Weights of a small GPT-style language model, trained from scratch on English Wikipedia: tied embeddings.
Each number is 128 + 24 x the weight over the matrix's rms, rounded and kept within 0 to 255. Layers, rows and columns count from 0. Numbers have three digits each.

# layer 12 attention key, 320x320, rms 0.0273, rows 0-213, columns 256-319
120142144143129153119115124110134087139128154151109124138099099105113145103159122118170152170105110127127100163086146113095123145111119123133162084143139157133101202131115133106147118100135117
122128139091106169135128135117109162064103177092123142093057134142148135115107090154130140110135120075136139167168108143103179137156133148116080138118162121110141142104081113132135157110124108
110135128134116193089111118122120100121149136165124125096128127119113116124096131126136117150115137116146119135155122137136126127124109057117095141106157150140092144147109148110111118104110120
096098117099100116176142146141085117126137140155135137150126149126111117105157131134094076106117110125128136143135142076102167124115130152129139118110145123181127126146049128135143103163146153
108153108098092178149112115188125146112138120135077116169106126144145143131114125127117160151106108130156156157089139131120132130138139147099177107117139158182129128145137125167131093117135134
152120152117138128095106144086070128145147130135115106127146160107143153112098146150089138129156116132143170122181121124171135133114092076127096138119145091140170156152114106137132131161144112
141194115142109101159135123119117131104128142100109099185108157124114095137112116111168134127168094098079114126106113124098138129149124103100115135103150110144108110173125117113128141128120132
127133129129144109175115155120145135144119093203109108091126107118139109152127130150131112107120144139158107109171111097124124148132124118162124160119111110162166130083137110126105140137099135
142135135104138146130136146122110091101123159123072123133120127118055130128174115109137127129173124060154146127167164145136124135116097095091144128131138109137132154130134148096154152141117141
136147135135123144164112178134102187126124124125154160163112123163114145113116106149132157119153122129129098092140125162136143103134119106169136129105110138127087073140092126157114144121124149
164158140127108126123113138148120100120146128110147128151151166113136144136137131160106111123139123139150109128144105150110142118147098136144094127120125133102112096125151097155143118097159114
157152136133142095121126091118156129127190098125123115115106129106133112110116150109124138125130133126151087124109115119066145134111134137129116143122140148119098126178108169158118169121114126
159165134109090122098139147134144138113087124165112154115108116150118144118139138133121122143134131096115108094138117073093143162150141137172105084160136117122119118166126160116156122093121104
142117133145119120112129094155091121128148117155147109144146127153075152095115130120123128125118140124122159160068101167094137148094139129134126147142114188126161103156148118088076174091080160
152127131122146100135076136144205150161155123132165111143152108086106113136154095120142130111113131144108193097117085113120133119145119126123127171147113103118134088116152168077151116143157128
083111132120123162098138109120146104114141127090171174118098136110084127107146122104142131161128162163102115076098128070160157142096155165108149129146122137111138112114086096157106101123115137
105161119143112114138094113155158162128130162125075111111126122140100131133169128134128138152120126119117111131134105148116142135129090115152167137143083129152130123112164108119112102087106106
090099122157151123140128147126127117103120083145100133139105156145157150092136119161164133138141134122143130165139185128141076133138154149141123124130108151139133146138121117121160141085141129
139108113171083126152139115154140152119153152108145135136113132114134112122102112132126125122124164140149114116113138133134110104131060127182131135139138117130115170129108120144123135157136134
124123158159182145120121143111186172128178072131157121132151140140091120144113123167119074152135121119149145099127134160156109098147092140139131123187134150115101160116126133129174058108145153
120112111145127124115077141160129146168134135144146153107114158126109097132104122097097124115083162115133130152093117109112109160129139155145121135146127133135177156070140125171153115128119135
132109147151100135124138140114127133148108116181155114109108130118127089132141099116140144089116199138114165124136116149094126125136163131159128130096122178088116120150102100106131164091134112
163128104106098129140162131136134137121077156121119133155127098113176159140148133144164161103143108115127128149165130138147122072107150135130092143125130146133166159146139115123119112095157079
099131138103139149121141131184122133115162099129093162129093077135095128114098139107129147088151110116162136115105133131117142159135146135119149127123101134149117135127126146094118103107137156
134116133169109128146147138092083094100122141114140113170141088146054128101119150146165142149144120105152066084152160087130165125151124127122179132122093142139151139112125158151100128139127114
156142140102167143157122129111115130132174147113131133139131107102150167138150122135136129128165097097121080094132116108116130124096162157127147150131163154083134155140166108144116126120089134
098123136149111129114133103118131087131094114164130117094101124117110125150144147130113116106117152105132095142102132130146131111112123086126079123125124142142140130162117089184117129082133138
114142130113134118119164108163126147142149128093170149122126143129124150090138083128153137118117105146131114102116131121136150152131125153118146118136127131134123142134123087166168150100114101
100125107088130146148115199150138101182171137148163147095156132148126135117134104160155123104114108172113125124128153156101127126125153138143091107112133098107118109106108119163125106126109120
150109127152122104147122156133117133140146122166141095109104134122123108134138145141096164136105095120152153118116117110118092149125140086100157158150136131128138117093107147115146138136093122
136099157121127112106144068161149077091136136089160118138168113111089096124132171120141140145132109139100087147162139127118143135122109146125124118125134152155118090147154151158099097130102124
155112166119141147146110116120118153136124137146134140150160131109116142093122106146147142135138128137104141140120135123106160112146140112130130134107154143142136155122111132124130141145091103
149090136092150126121194131105127154168163130078117123121101120125140113184110133130141135110139093127157103112121119115143111106128091136089100174165122163093108139115114130099133124140127128
136106125132127118173102144118127107133137131125120096102124172088104102157106123153105137101130130141122143119137109110101170147118143142133146138141118140133156118128135163144106127114126159
123126144128139125155152080118098127110096105155122079121170130145160131136122066111144110131151109136148089145183123118103121117148147148091143127164103119141146130169122118140110155111162149
146138134119117094106105089128108156146132124112128135125121150160114136142118106148110157154120096112129138106176125126111110150069130081180118110131156118136166113189133129088118140118152113
159129088142148153127134126156115153132084154143150122151167171105120101124151144144098097124135136129148148126142115110097103133148145083116142136155100119140142105134137203067095112081127134
136128132138140102105134134084113146139084125131127140137126169069158143121121150138104131145120146130141114113086116122134140146181117103133133181159100129114125149133135119105144148183115118
131114140141162115113138124142104116147175158105149139089146146115111153122133113125065112124114158149144102164146150113142138174128155136156147104122162151094120148122115099136128139125134069
085156148176127116133127141128156107123131117143117122079111146126200176096167096153135094105144107113130127126169149137168072108102158085112154144168145106167154127084142152118078120190121147
155126151134136096106107112135137130089132154136109128117159128084079128122166115100118159142176146166095182153137127075138146147117167116093083159144107137127136152146142155119118135134091138
112090130135162106110129127138127089117101129102147124148122099103107135151146161118091107127126103147146120133127116117109100131111111138151151139122137126144096120105108125146140097073149135
069072137140134162113104136144112089119137142127145137090124089148169110100120087163150118120122139098141141148180137117156147092143142112121161124187127114147121113132102105146072129123120159
095151122103114096125148108168117141154123154145169162128110131122075120149133148173112129130119112097125119093139141098135110098127157146142090148139137133128117141126112166141117137160131179
138161091154113124132142110143125158136156094125137085143139110093126128165159152121137152134135102139095133117090096112157105144100147101141142133130102121126109149158158113111128153115110112
090114110137152116110161162093105137126115150125149124117096135177163134113090142115110146124142119116109135141185137148136120106120106126134134116141131199158130120141106128136102123139167150
115144151164114122136145156091153118135148126138101113131121125138152066155121135163131132149163128118150136152075165123109162135106130124133113137102146156098152138126135160135121149103127141
089090149133140117097116138161132125128155151160163146105120135112123137115103080131141093147124144155158130123155169102106132138082138117123107127113095105112138120143109138120155107155131139
151149137127123127113149102116163115148108119133135162144127146157129114091130120137157146184113146094127081149102139081099109124120097083166146107145154093111109108106081145131124141167108097
097104143129162142154132137128155141165090157124115119132098135084119106107116134077132120136154124078154065104136112100116102194127108130125129131153139132137162126102138131074108138104106152
138137114117145153152098128139136123092117139077109115108137130137155163137142121161136178132138144146165132133146128147129116115129142159125138138124104186184131161101117113119156128127110128
077109114142124154111129138095151126133171161110127123135106130106073113091131146112153088134131158113128148123119151142090095111149135124107141105102069141134123138139128096131154129123125142
148095157106127127181148129136081138092131152144126100094121119161142137093173149107141140138133161129116135130119143098125122120105119144110092098144126112116108132135108159101107112136105121
147108166103088152113140105142116150129126132142125120136151098127129140114113119119119112106183140143142087141135119132096102135107102137137132094108160134094125149125107125142121153107101136
108155123137165089111112162118133117121113132158152126120146129133161162118139125095125100107109148133165105132126108169128102109126080152104124102172135087137104093113138179166120137121122143
125130096143126133122119080119144144115120174130115133116127142158123109115179144108120148127120131137139140140115104153178134149135129121108118125138111136164139121157112109116162113124173136
087117137175130124152145126161187102120128168161116120144114112128190152136133136101152126142138170110118101100127117134150130131105123141131159145138140083105108125104076128124090137138119169
154182154113152120117108141120146152149149131099163151095141145113103086099122144121171119129136101138140144141141102144119119126155176140126113146104135111168130098138115087147099147101124150
145135150100137101134115140082138145136137161130124167109107126105133115151126145152131132093115110127144145132132125108138125135169141146125128126124114157138144115169141136077096141101122129
114080126164097139146164096120115157133102146146112115136124128150132133142147130118189140128155101112133088158164141126112143136170093110091147101163126115143143145091146117095115115117099136
143116148107092139110130128117107112172127141118108117150111121092128088110113099121143131155124116153114130139106117106112109127102130152124190135082113159133141150131140111177168129101123137
124093110117113115151114126087133180086118168147081108135096129180067159113131134140094107126141112130121074134110135157117152147115118134119121138127127137108156096116109105144144165096154136
101113108131126129133156143111097112116138142124167138120121097098120142135093132124117146142147134100108126130160133197145135129128135136174126150156112122161125159131160091202146100149159143
095140102105094120143110137128115138082123141111142149158145091101142112153118171104098149156109101128117142126155122131071154145114139111172167140101109112136143142124116139118139106108137157
104099128123116100130108189124156146132169103164108133138129118114140142135106120121153118151153137148164111131131155141125132120131157117152146141069121131131138140138125116134126124103121132
118094124114110151118156115124124152158093116111145119117120128124062144118105120155115101183122116143109120135103112147114158169149130125124135142116134133134121101101127160133145145127129140
136165131153132146061120164132142138114135144127162146156124119137142145124113123172115120116133100077141146102162141115142109108150191129144147115100123134116105106151108115060143144114135164
102134154146120139146146157097135121164157180089095131160120157095079096128125088136152110089111119153128134139114141137131135169133120075137139128097108134114126104154126123069125109122109150
192110151119164148125142102139121124166114133146137172148097106095102142086125147149165104121156137089119129130141124101110116113116143124107126098139123154147151127139103141096136183097138113
121132130164109117101106115133106082142137131094078122124129150177086125123153121087132140119144187136131109144102133140116113131096140143115141157099105150160095118166136153139127148171115135
101146094118115144093160145131132115115165135117092104114141155146098117139133109114147129114133104111117117127119113162129127173121129135136153158153134160126117113139136151146117129111123114
169113151145104127169105138102144090126096110111134159113097090169164100142177126130116156112113155118092139093158137104128122146109119142114122093172060099109099131107145111114130142151106181
087133141131122104125115114116150087122121140122142132141145130133093143116121115092107141155146148146142113133109101131115125139110134119096093148107107127120131091109112124134137124112118152
154089133100111104153123144115101154134155099142103119139131132117138119121116173107132122098148109136144104135098165148121156103101093128101109193135100158185093065113123101133141120124112126
124120156162108111104143085110149086117135134133128105085140146103134121129128119157132126149146131146144113129129152137143147138149102133123156161098102156153110145091102123144107100132095091
112097153144113132120113161130125144136142128113127106109101135096180107159108157135114132145131144094157111156135085126118141059090139097111146167146136136180109152139097142126168168113122148
129163109126152088128127135071120093132105128104137142152122150172104154090098115092146095170123146115125128098129149126146132147104150124167132137100158115118138124176138100138170147139099183
125145109111066119120120164131120162136096135130119072200113172127134101136107101144133130114134139160100086129164100150066103135106117092147104102111163078148124135149126173108141144118073180
132130134092130108135178132122113111100135099087097123132119125122095103139108117100143092116112108156166157120098113124095116122139144090133100147132130141135120163135118135095150137169122143
093154118099142089160132159112160146125128101175106151104114152127081123118163142133156133122147129128150115127096130135094151142127124133142087102091082111100109154099106103114124133111164178
144137119160110165135117120155132120155182100133128124123122140144086133147150139098143102141131162099153097123135129164102122128148147115098123145121069135074100146124136126122107160123122121
115129146101097089135097091152166153159119189158111126082102108142110148125103115117163114146159076118152095149169170124154087122138131101138119142126123122147106113120119133125115128149153152
101136125138151104133134077166152152119136103108123132117122131170163192117092158147146112133110098166147095125134133109125088136129127181129123138127146135154106087157115105186140107157109105
130089130134137146133127082108103157139111147108119069115107142159095160120113103146154169129144163076139157108129131161101150142132138120112137126150110164132092119136165185108131106104131115
144082105083129174131136126149125094087119101101175081106167129132138168133149130160126196110135121114109127163111140148160143118151094160139106149096128109120105153126128130134112102131157119
122124148147146101095101168123154117118146127100132145170163119135158115120158145073104147149156138139140129125136186148111136138130152126113155130113120153134110081107145140115141126121120149
144097151118138200121153112128130143110099083136152117134147137137099120150119112103139145154144146092142161134075146103143148138146101139109166132104091128091167127149118108144123134129151141
143138118147116093129214114081153113135080119107143121130118102151119129129119170138122165149125109086128132106139113120152079127135102131137135088145126150125148114136112132124103120123148101
115157123141123129088159170154114136123102099157108173122131105143061105165120136107114141132146091162180144160128104108151119136146115125161147141157154125144123148097124110108120119135122150
116135110119118105058158146129154094165105156160174139106130056128187126156139143136121134180147147117128147080132064134129125129113114119179108130165093117151105104107137131124081122133101149
157082138130128125092127143174116157137089079113138140128118177166121136109151115146137170098164084128131077121133137130125142095108159147084104111161091128140086109109130108117179116141118145
138114150133122123106152138157135168107117126182126114076115123114141126116152137160119075121112108149113155112176173130147096097170086111088145126148110121092119121121144131171128105116130097
118150099118125122117120145058148153136103133093100131117121134134108136154118150121175168132078147128141106140155092121125128159157162112161152150089070160132107153129136093121093125138156142
151094113115109120125103137176067105115125132132079115114123127101095145101080110126107113114126121170107110083165128115139137114133145107081111106117137128096119169130079210162123147143143149
123155156136122173168128106129118116124174135114104129104092103118117074169103136124118129150128125133153115126137131125150087122134104106135139113134109129141153161122164143129174106121104147
159085141139086139129115105113109130155165158120138103118137119099110135097131095092129119116154130153117132099145104133133110118131109130119137142134118095145163085105121122120147081099116118
127144134106101130121090120136102171117126167102136166131154105116135136135122151149127134136101178120150102146161136156120125136136179139153146115125117101183157123134115121153169085089090089
159130130098141118144129115129083152124165097138097146075151126166170077138126117115110108124119109113110126131106126124128162104133130136161099144134137106135121136130091132124113126156131134
140101141131136157086091067090136087134144135101154108141163126108094146100146159125126129133133105115087112142145103167124153110101179118132157110162147117116133141106111122101115092116139164
158153126113154123106137132151144080139141099153090140133098136150167121122146130125100091090137113137163142171103126157117146094160109129132132126106116104120163121143100108108106117090123152
107116124153157115184096110096128144145129171127157096139122085146107133134114135111104167144130128113111102118112100133098128152132137145129078143161131114121124119145139114120135129134142157
093116086126156121141106147139109126139154098168112120088103141107153117140153137099152132162149122120102142167130141138141145164136082169119140162103135096122113132171117131107134136104147096
113138120160118166111155143136136097136107110109126120172137147166125117073105148119123115142094106123129152137131150134131140127152144133133096108165145124172131123115088104159136151096112141
176149082137136133118137101166142130113109129117152125187133130143091105173166165132125147126109092129141092112094122167128150122131092110105102104120082155119142132094166113109139130150116147
118081120169103141133111144127124129135094153149128117129133161110129120158142063125123130114105143145121145139149139160166103143146126151120149128166069112121120130123166135126130134130143112
118127152141107165136141115127119133178109139123143162131106120098146134119115127135108113168123144109155118104165160151123113158123123118145165103124123128104169109123157154128138090121121104
097146118157132124128141141096112129128100164138138134071130131154181156160169127145128130150106111128072141083144110132098114142123136114119169125123124117163152134129168148120150172112152151
147090104129134144149135095115132129109139074112093124158077135159122112164094106146165121122118143123143174136142074132159140080106150095121136165132141122104128106116163170126104170147089107
122115146139121124148150130162131139117139126120129165122108106124154135145106156132128158123147179134137127152134154123130098109124126151148120105108154117136136136159100103165147124104113097
111137149099109133111127136116125140120104110113115111135154164113150146148168155149137134148086160129133115129145169142125135115131156103121115140113177100133113106152128131138138134117092106
111151129137135157077098094114116141127156142150139129124136154145099119123114125109126134147122133108104159157095135145045109138139169132106145127129116137142107136126137116155138152088119149
115139126129154117072121116146100109116119103145139126166114149145165126159157177134141137110107114147127112119150159091153145111083139147115121133118147111092126100102110095148154132121119131
131136108104146116130103071146137167075166129144126131106142106101103081161144094086091106114123082151143119170102122103120127164117112122115153101142124148090053119126117127104129120089163114
131139132115114135108061134131161121131099145142089147089160106144157134133155118141105125103122116139088147142146153135108135121139165115127084083108105142117117122115135157142101180127158128
116096098151142129140171143149112136108140102126118137129134119142125141100123162165130150171127122116137149144112114099125122159116098137121124117109125111100089147111110082122133151116120114
128122173084147112117157128146090096090130151120118144154097131086089105106156147089101146121135165136135131125074091135130106161112145127150100089143118168118129137126124134072105153163127127
108121148124132135091128180136111146137082097135112146106096125127122103114135103116090135122135106166111170118153152173148113103106130122156126165101105053140136100131127161176121167139129126
103125117142090127096153111138127131152153126136127143156138114127104126155161111126147104126141163118120126078138144120127104130112129090126128075148118125123120118176145101155091145148103140
125119099158116149165115128153114147097144147105147161122112123127125124095110068124126189121128134123140109081117114120108119168136105135110129097131126114155119139135146128137091136141158145
169155127117153136116118112177079098140128087158076139115138106162188161118108081150118125125171111113139192141156070140124171143148119156138149104140156089113101136133169145090129097117126131
125097129112070122119110076134140130144151119110156141086109142109135094122125120173145146114156116131120092124131106130141112120162128141122095133128121126137164109141133107086152113090117110
089100112130145082129134142138112105153152120136136124123133128142092103155141133121136106140165170128123100120121153106113133157144143102132125095131111112116169114143122182148134131137100118
131151088106101120098132169087158104144107124102124088120115112108075143140131131124092122148119115104172154099088077149118143152124172140131156103116128119123147149168149103140168128100113143
116150134135072092190132122140142115105128100128124114145117115127106139119147122105152150152158163124144100188128131147099130144129134154089091116157140114079136108110149116130130135147119135
151144120088127151112154134156124170121127144113113155153114118126146129109128102141186145117103100138140084118142142129147078117114142133133110130141149134119126140088132119133127152143115117
132122100153157118104103112172139148114152155121116132110185142111084140100084129116113157093065088112122147127075071090135126136126119115123141111106143129150126101136142128134153115105112109
123151127139157163153182164145126146120096159081122112128125097087143136157141134137143084117105119129149120112198110170133107103096103134151115111119100158113096127126129104105132140085123091
142177136169151103172148159100158133071155142113109151099162129095141086128087138098136143110166142101166110135120111158115149105175166167158151096096154153092127146115125136127157133150135147
149144166167148102115157095134103126138121140187157104121135119110147110136133159119136148117142126130179135121110141131126124127119157139109126156136112109131122140110109102144191110138089138
199109170131130156116145120132122101121120100131105131136119148093117134140155104132084136118133154121140153124138149116161134116155160171151137170117146109098131161150109127166165119121136173
143129143144153131120183156115113146048075134084127114184093105129091096123151121126129117135138105104096097202163144144179149103122168156107131102121112148076108139109146119154101199148131116
119090158150135101098118154167103113145139159153136095114134059104092173165186127122087049129103122162119128045130131090110133182120140127143076101124143135081119152125111141155088101100110119
182117139128150085138097167142106112118153133150115145145147161129174169149176116101111072101152159128079136093129120135161092113131145132084115139121128127147107115117136162106092176130083074
144094121138125067083130137091119126163177113149157157150146099138128121134150112091175135118136085170115189163121134107149137083119129059139155154129130095115135132104133161121155101152143094
112105120143116141110120136153087082111153146139185136125147134146113108126161114151145167114103137112123149099095106157128106091137113096152093134133155163093082141093112153206125109125129134
094160184146101149124116150137155127113128153119150110156083169142116086121094147147105152145144157200164070107151095170060157117121105105136126087108126122185050148171103163108128123125173142
147122133100168121138161131105111158139142162161147138098122123070078152135114169107126142105147114095175112095140145150109087160061107093123135115106104147162171110146133134129158180135130143
084089153167131141113127129106161116102143116132120153148117114138144146170136131155169135107161063114135099167105122136136141100132164158120114125115143153086139123097133125132104107181108150
142166125127137137150163144091172148132147158095139106142119082150096153143112126166104135153121128123117101095083186085166166159082086102169121124166140143166164154129070112089137213139133084
143087240136156119150135140094131137173123091127155115146126126127172090135164147144142134147111178153096078139172171144159145118129103079158100107092109132081101175091108128104125166147117149
172078172165129098122138134112125130118124119112129158152150107138151142084126156133125120128159126102083138084155181097108141106151141180128167112152130161105157156120112129045170098148152130
125151095167131071089086088096108128110110114123104138158147135128161110118138172126160140116099118120126090130165142135162151132117076130146109151118143112112108132213137135083173151098180133
117179107166129101104134154136127124177112139092144132103138067096127060139128110139162193074099124145174127128101127164132073091132135130123108150169103119109138165125142136128084129177184138
138140109141132143128070159091153111127187137121159070133124123105138171096124128141170167119104142136113107168144086109126131101142126169138115111089137113107129121178117128169100118070175151
129120132135156137118137136175102136131140099113147078147109151129133121076116171111101126087138157121100089141095102131102132108204132149165167144092104159112102163158087134099143126157147109
123133121153116147144145117139083156129088126072137160146134101032187159134154142102154119122111139150136079139106074130121105134170114152161098130071122158151116132125121141177107129106145145
137100163108166145153134104127128115113170121170092162109065158161146137138124093159088192109118132133145132103147134139165120119146146112125129115128126136152180146192148163086085124124099118
098133129148136165122065118167100087103170084131153117110140104130169132118118064115123126120125117133137106155122159143131130150164080146129089138160159145100140142159154115184134132122170108
111119117106115099134158058065170091131128119082136161118085111104185111116141089139103113142124141141137122133107113144132135116084132129150124107135138115111111128087130122192109142136124153
088117064147172139102169168123102144108160156094091155131133150175111120123132101172132076100110129107118076139117119162131147145195125092162142133143120139108080108102094101135155127095112137
124163095165156136095145119128093105120133130110086115185165108090169109089094142133111149135166118083094116166102145111125160127128158106081121136135132153138125138168086150154123153154119095
131097105153119155117131144151108127119092097181151157155100101117139176111171104130139126148120125099119098135111060123120157108128135128143088149115153106104171126138132151091136115193138142
169143077109124110147119141106196153149134113108147112148148161109150130148136121144126084125144102116166100126135115134140088110173145175118134136107149110123107110115191128118066104084134108
141175126133108085099072107117135196095174147141143149130133155143089086053127167084117109125127122102143131104124142105127137150091132117094075090117126088101154111138112109138155181092125135
105208103107134127106103107150129134071115148158086146157120114097076136132123129109105159096159163136112167121158102143063135142139136123146174142159109112065089154161147146134087159115067100
151142139125106108135134150158130148085126144136114129142127129104110107097111098138149151135104123136138115116132112145131129157125091057101132135122186128136107139137132120157140147096083101
103181122122137087095147116125107091120114118152144126131114120168105118153089145110111124105109087123155122173136151128163113151100101142160135125115084155206130124117121168121087090139125158
118084146105155135125153199125118103073153155105185102101133114109178124069108156136108111162116125073126114081120189156114147166145125159129126107149124094097113170152167132117126175126127116
101131162103130098103140048159153162130104075147180110135128126152149172084102161138156146132079080126127128138083102131127150093111172054179134205192126141162095125091158124189139133163110133
124154110140118086181125135192127144115165145143136126137142145089091132116163168110073110135145131130144160121099169119145143158091083173088099130139092063096115128110131158120148114168177091
114147121114144086137147100145105115093177095091133118134147110147083140152147140088147182135132135101104106148132132167150140113108170135110134134125178135125114125079110126138121137104126162
156124130127137154090130067153123106131131104105180115132134128154157136116069133113072156153070142162186096133075122160106126117140067129114167128138137123123116148109109120169123125147114108
134140132108119129116108109138122120080146130150163150132096081099185168135150130117151132123156131108129101147077144148135114141130155109135140119146135156114188155158179128141108132122146118
144063100140177136158109148138067121157095109176126109117100125117139132116134160129140153122095125108160128127120153105116095149132129145155122127122148132118143183135142122139132121115110155
115079115097140152151119136124104105093106142110097115167158124141096114125102154082131143071143130151105107138124140132099130132149118104165114142114166156093088135129162146090136121155083125
128092127105169103108121161146098155096103176098122100138174166143142125129137103106158126101079185164113083163136157116154139103185132155118068126155111082163114105082123108130121146111147153
098097103135147159140179075136124107135144117140116142105136121152154153127089147151137100115145090117143125100173134114141131076083116151087131156143147137128161124140124175124076139127104153
111139134119143103174153125102133132112141150141108127074129145142120151172130125100109119090087086142113163138106148115112135087122169113117149146131128131096081121128144132125098119107120103
145102174181158130119144160098153097120089140136143133110138154169091140113107183116096146157138097136107115110112123107134135129097129172075097142182126129179110132115111113125108130139119133
142117103076124119098120157168150102136131133163156148144133131138156108131101136122140106120151064159117108070146171124198136106092084117120165099075094184107171127109120104014107110151125130
166104101160124098160133113094109111096118155149114144116120138149174143148119134143143107120153152114095098072099139106137102119140121149148135107133170144120112137144159132130127095172158115
142116111102067084119155138200094117148082114133149085153127158130152153144134108169083127111132120128105113187140120114139153095125081156154108150126153077202166163078105133174123167146155133
154113141121129113110088064160120135130123160122095129129124111126153146126154148152105162181118148110177160128154164101145152131071160114116158105111140115097120154134127120153073114135142112
119170146119095172110115113129171161151117135112135085140129110152105132138139171101113167156079127119165194136085123124072112141168092125104129163139117143095157172085145161089154121103171127
156126136139114128157154092138138151078185138145099176153138104127082125076108131114135140135129192125118101157115170112070117147156109142124133098142130183092113151150091173088123123166101163
126117090141119175106120097122122076141133180156168123142141109145125118097131139165161184183121140092128144148091142122164122133152108146133116122167122114128082119124106098178102151162119098
081120119102175106121175145103125124122096124128111060098113112127174115138147158125159104139100178150139175118136103118121138122116135122119099097163154097124173154138147152143096111148128130
059133115144138159115148118169149143115143153140097191134145108155138134113173151120065132111083140111148114128144145119113127125100154125187172113118160147175111140138148119095172166156137152
107123175127095132130126146107150097131130132139108156144077165156096110146132152115111109159092156086093099155100125100134146144100130096106154121083104133126134117112089080085147140146115181
143100139113118098165082187077125149139135108111083138114156113122087122101120164161127144170132144115159082054164110155141113106117096142109180152115124165159147151085141175121133102104091096
142102163122129141075126177125152137087086131085124143112091130076102157169111125090104176155166143131112126131115126137112136157077133157113157077156178100161132102092145132095123110123149178
120185159171157140135138147116151131195111128149067074082125097077158113110132141147103207157090097127109101163101128154124104136106096102115146152151138153089134135095142149112151109075104123
110133111151089146119066116140119111119113124125096103169123100102133083107123158083138102114156082115121155174122105143155087186105110115116108151115124157171122149170186140092139092133119118
063161199094119132140119167138102067116158122114137106120113098130119158153127111142124099068169128157163142112130156087166106115107111132109098137108087146172106159123147114118130102130138108
152106165130108127145178138081134127137101115118134139084151114126103136085157104116142113104142117109137124142147106149099155140117095167135143116131134136165127117114143117114120135141116135
120077128140111114123142171125119134182166095127143121120087149129131158110176135132122105140109101106119127069121089140099098114149108116135131168183113126112143129148148100190121129126114181
144135160118095136094138151129110130135106131117104069184166136178143144146148116118153184146188142126087140145126112169098124144118127130085119156137142140103115104109144089134086162149128170
150091146172138178156108135140120117159104128193152159103113110100138099149109131147124154127156062148120114153121160144154108147114103119153085152136181148153087088159143117170130129142101105
105187143127100142101081144129120132150141106158179165103130095154120169110158130114130123100162150077106118158127169103119127142148102081123127136096139133121181121101074133172124111141108164
103111085120184122131166141105136155150156129091166151120129103077129134109158091192134113129169108124137145117118141129117115092169113122098112107116137156168155144129125152124106155196107138
125097186100160109175110100155116129091137061105124157132130102133093111104101135156113117153130152152117095143106156117118158117125087147147127077125135136134145150133120135169071149094145138
121117176160131077143141152143110076093126125116129097099205155094056148094152111129140124106116130145155121161140107129168140140104114170133122132128151140133099110142174121074155152125123144
119139134121148103120137149159174098104146121157164179174139112163097133145139125173141110110122137133101116141107154152074151135092114113110137131117134101129129126111093145111106143152125137
119108139118155147162140137098150125146111132111148105125089146124174155117096123146165120102134134105108163118143137126135109097097112113106138098138149136111112130144126160095136133163139080
130116172136104136118175163170123145134158152134123098180131118104156099128088117132122123165103176137109141135106118104146119127133119133138135144119131135099127141127161141087119137123115108
137114149114134129087123122109124130138099120122095106130105135114142151105110109127118111109094129181133140144140130114149134110176157123140153126131138099154148124093124138141140158152150124
137173129087141139121109124109134110137080144135126139117133109134126123108095118127120153127135103137111139098116114114123128117136187134139102117106139101133131113123110168157133112122116120
158149148111107158135082096186110137106163155125139129144130150150177103123140111082108099135121150122104174094156101149120126081130132114096155132143108095121123151159096131126102092128115159
142102126116133128113115117092119171135128121129122101164127130156120139122119116169151148131146097082121186080143150166119135137105155127109165181139120107116116144154127129158102168148174118
150144131117100096116125119130149127147117129115120134121105128137091109131146106167121082082091116131095126134165138125118122133145091143133148078122102129123084153171131125117134103126148142
115207131129125143126127130122108122105140112149101165146102110084181118112123110128179167139107174128137138116126136114142127149137137140120161132145103165101110132112110160120158128141068128
117131133148136190130109153140125132099144113074114150157123090082110113123148106140084122162129154148187137131107109163113138114141140131120125163125150180139142118104138137063163133127165119
133127091143116180124123133120084103163135157130134115144116112125145143156115077078129161119120112119120133137154081107122084160136074116121145093160130133119168168146156098143103121123136128
142139153133071115137125183122127085113083090139126149154120102134127151149039152137126122079137113138122136154158111127127140101115145102121118126143108132101131142127126120148174124143152112
116108100095137185128138083126116132100108110135139170109094176127187110111127154186101107097114104107140154092125099119127102121118121159114142149157151119131183181130156144126130114148090140
081117168128107145149162126130146119106119097137130119154096128078109110117108121099107147137112143148114139124131152132154120116105146127128167106079122111106124124076121142090152136155092104
187131078105096139132132106124115087132129145127122126154130133128148137155111102123157133170091155152145122118124094107196144136153137132128138111122119131146121114180110109115166132152120165
155127140138108108140112149104101162106103148124123098163104114141112182124141138155128171184121116143125092111168100098146156139122136119115130118110123150142185124156081083096116111146100159
130145069129099151111139165123119115131074113110123139095126107163185107127167106162111166151116106144113165085155150139135093149113126138187122138108123130114159121076115146133116101141120138
112119107072155164107158159140160126120131123117146133141130111145156118128142101135136115131137140151164126106099190132141163101173139130193103077109105150158140071091098140072098112118147121
065146110121138118115153095122141138138111128136146090124114077114123135132117120146146164125124112118120140130118116117084104164091146144141079087138106109175146175160146114099160107128096137
128133114129175090129123133123094083130095130088104106111138148086109116168140116151134120106138145124098120130172165116104104115132146157121117109126131096084174108133130142158070108099157108
088133149065121115077133125135150138106106158121158080086181110103141116109068132107103137138106129105117147143159133121120136143133150137131104092151118159119131166151149108149100126174163138
144177126150119135109128150116152089117126134105098123115121101148185138139119149088112119127179148131152096141082121099126150151125130181129151094109126103160121151161108111193122109144095125